{"n_layer": 11, "d_model": 448, "n_head": 10, "n_kv_head": 1, "head_dim": 64, "d_mlp": 1216, "vocab_size": 2048, "activation": "swiglu", "norm": "rmsnorm", "norm_place": "pre", "norm_eps": 1e-05, "positions": "rope", "rope_base": 10000.0, "rope_fraction": 0.5, "qk_norm": false, "attn_scale": 0.125, "bias": "none", "tie_embeddings": false, "parallel_block": false, "init": "uniform", "init_std_qkv": 0.0159, "init_std_o": 0.00284, "init_std_up": 0.0159, "init_std_down": 0.00206, "init_out_by_depth": true, "optimizer": "ademamix", "lr": 0.000223, "lr_mult_o": 1.26, "beta1": 0.9, "lr_head": 0.00357, "grad_clip": 1.0, "warmup_steps": 335, "schedule": "wsd", "decay_fraction": 0.793, "decay_shape": "linear", "final_lr_fraction": 0.05, "batch_tokens": [32768, 65536, 98304], "seq_len": 1024, "doc_mask": true, "train_tokens": 553200000, "steps": 8766, "dataset": "wikipedia_en"}
Each number is 500 + 40 x the weight over its row's rms, rounded and kept within 0 to 999. Layers, rows and columns count from 0. Numbers have three digits each. The size before them is the row's rms in percent of the matrix's.

# layer 2 MLP down (transposed), 1216x448, rms 0.0286, rows 604-612, columns 336-447
134:455510502526396453443541536541511563451527514454488502508445542440493518483480507519500485497542471449553546458429440515530412455501507499536498473400493511511470437528544531484492479530512553520508489537538539416510440560562487518453475464435526476562463551489493487484512477494434501459519505460464489516569478518509602456529513545503
076:585446566525518512494459553455483489482501506435473513534488442415527532502508472573551528487512476509502569495525491516495484439553513496514509524515483490502455467525465514512463603493548545513616522549534506521443443503509462528502542498564443547533453543456528508497511530511446519455505507515519547518547523531519503547513538467478
061:508538541489526559498573469538444485515549491560450536524457542575572471523482460492484486535537550562540505488494467533494524490438550516475557450449494487494455505533564563475457479429474473544506524549468523481459563468486520496451419511532509433489523584414505556569487571504472591496445479524495434482426498461517479525543510537472
124:473486509510438481522501466547442469532552503465502483511492421465503496518491495523484559479493538507532532510426452449358428526462501478461518538506530541558504498573487563513517445487509544496507484522448423577562545512502461558493566494431460436497524473466539510522506487447495470527487523515508470470495511477491447527458514394476
119:567530479489527498502496543398531489512460468541468515452485455531498465501494486513509534511521530529508503531446541486484498549494506530525525507495507499445565507479732520442525588472491513520494505493495484530507469510524453468528521499481514531502506529453457539508450485483460469461524497538484438495582476485466481580529414481462
105:511495504499504453498524493574456509478524489527589481492462552484507424472507510506519504575519521534468508452483525494476508561467420495537480503503497502501470583481231474533520505480473441528560479505424515498507509456435539514465571466519456503481480516528574562542589489519555490460496484504512554465438500534486545523512430486459
077:537471464539505451465539610482511557480524534582503532482396517498506542485405482487494418506467519485548483530479549600488494436543489513508537511441556540548571528509505467439546540512443485450479531473535469506454515551511469453520519440505477475573496510438485599552455501505513543450459509490470523455497520469487540495451463560494
082:425516541547501456483530527527487483491531533497455552474557459486508563540492433463504551538575461506461552569540564466544485546464442515507525524530541451517499493525459459465517470527516497465555527559559528517488448539508545480478536515543464546525484514510453551504509555475473512532494427546499513512570503429561462546508512504458
126:556494545545459469561505519525506485506496507444536501492482543499418444537528517506533512494498503521487561491487500531544439444495473478510531523409531507537437519532637508500536504558522447517592395511446564446488493533507561471491460530514517483545507510539523487513538496482533513496515493501528451509474479565469466479540477536510
# layer 2 MLP gate, 1216x448, rms 0.0298, rows 605-612, columns 336-447
077:476538557503498499502506455476572515512422505534467499524479442569532504492566554484462546470452519515520485538529470501478493532570487497488612462516528507506468483516487465509575452501505536508463483618506455509537506464527537470482489533476493490513510492464460577499571454469520387506510526454506491510553410541503552453408509435520
061:488425443445474528590493546547520514490485442568461512466506519458523455498478478529542541510521502451477503459434512516516464372537527550491388549517520488524518501514520562505605485506517534455555465403498487422512494518552589504585503504529528510512564537512509553470429466494471429506530460559453483546502498513416535435502461485493
137:536540474486551517532573533459463505496503430470484527446461425506535584374491460457489560538530489479436459527484529526506536493468453501469537515457493488455462458529477436489464454504517512467553529444502519598498452490500532547529545481638488489529494495521476550501425466493505460490556484467447472541562554487472451484482588479531
146:506455515515474515471520542583498557508505533525492484510469582438521594534504481528504498446525484544539512489590489492615547466477494450509525526496468491536509509508496512518496494541502521423469532470475486518505490428433533522459477464517451498380435431446500526511467475528528494563483487519430512543467512509487505405525571510591
128:515479498527474502548486554472514552470474521436531452531448476431455544447505519480533551477541406541477482494509536489527512514527449454445494452434592520510406478534505593497456468510547486463462490483540445568536516464466613434530489479496510515479510450483469467463428498488544477483485535518479511531492455511493514484523563508478
073:542488461493459493574503390571449505434485524461523506494511504524534532470514430524498516491441530503529440494479485598504514473481534463481510513429392536550454543485484480516480547500453471547466493440480569513456434492480445413491527468517499547496496500508543509520488575507460407455471492557535525511507441557505534460473527528520
070:448515496483516514478480425469465536482419536394454516507481478439560465481472394462491458484603457500462509535496458512497499498511500547547498553551490472534568488424504505509537514512497502506437420527510469518552519502482474540550496492441480497551511516457477493493517631496389505554467495506534544536443474481522477447494434499443
146:473481503485537536460517475431479518485499425468555534517435445506518563462490493510501574508522563503466429553537531513460538486450568518485509534581525382529537531509566466454428478481503543467480603520483445553542545469550480510568512449494535510425462426495521547435495534531520475522489495440388544465577493472547530507491547505438
# layer 2 MLP up, 1216x448, rms 0.0293, rows 605-612, columns 336-447
068:485426482491535466465482503484479515483517459449473528468424510537503494444471376425453515432461487542545563413522447502522530468452541456459533556535531547484488493570514500499415487514521521460470497498514467502514533489418469520562506510579478515511522565493428480496523401546534476491541527534452450483497556484528433502473427494501
062:509448483482498500308517469506551465541475517498498544520450434550485493425503376495393519521464517463501478525532472565459504485445517428478517406450495471448507517463502499503476508450519476549557536499468520495515529544527473476480510496575541561459461501500475503492514374468443508540486489516470383504482574582529473464564570448583
122:496494446515432411451462421533477459510524482493540479482531518510451490532454511537463527530484539552557550516432472505405528517599576529536442499538497534585541529545496503465516481461523604459387530555457465486548536564475462553472521542461492508463506442514564557498538433491424479463431555485456427450525495539463476506479514454494
141:492458522481439510485495534514489534525504503512431495528505571445504544520531475531492492424501496544571535496574531473574557480490461477545520510521472509501553510513529480473504470536504526437440500455490443522510460445449574499495481502500460484422492413456506525569498454579495493516485479528417497570418548542512468378502526546537
111:514613500518505480460451447550537486504530514562527497508552578545531425537518517515489481514453532507525518483460500553447517481495515588570459593575420508495624534519460397513557526497458504565500517524471549424474456516548387542444476511481505503537538624552537506543527517503482506493548448500519469480460500536471550512493462498457
075:521511488518510458470477508468387491481492459532467494492535511487417469513384436544435522510538485474458497499513514506427491496500508586522503450446499524484525455565482473429439485440530515528565515469528488479461453533550447483503536492478496546528481546527537496521555411510482443437482466499476470540525494580459536479505551504423
084:523474487568479508522462496501482429493536475587475452499546512486470431412477463518523548504465500518587520439509498493443515485481463508549492487522507482491462512434497518460541520544502499488494500409471533475439460488532468514527531458547446482481498475508477459502471568441514442575475399567439514521493434513505469522495507520536
146:432469465502545541473521453458471525439484436495541500501438443484537582470469493511502596482530560508437421556536511506430570504436538545532507536599514369521498494508504443459423478469490558460459620496511435520565527462509464476574539440496539508443469389509487512404463521517515491550476515473369552477573493425551503526510528486489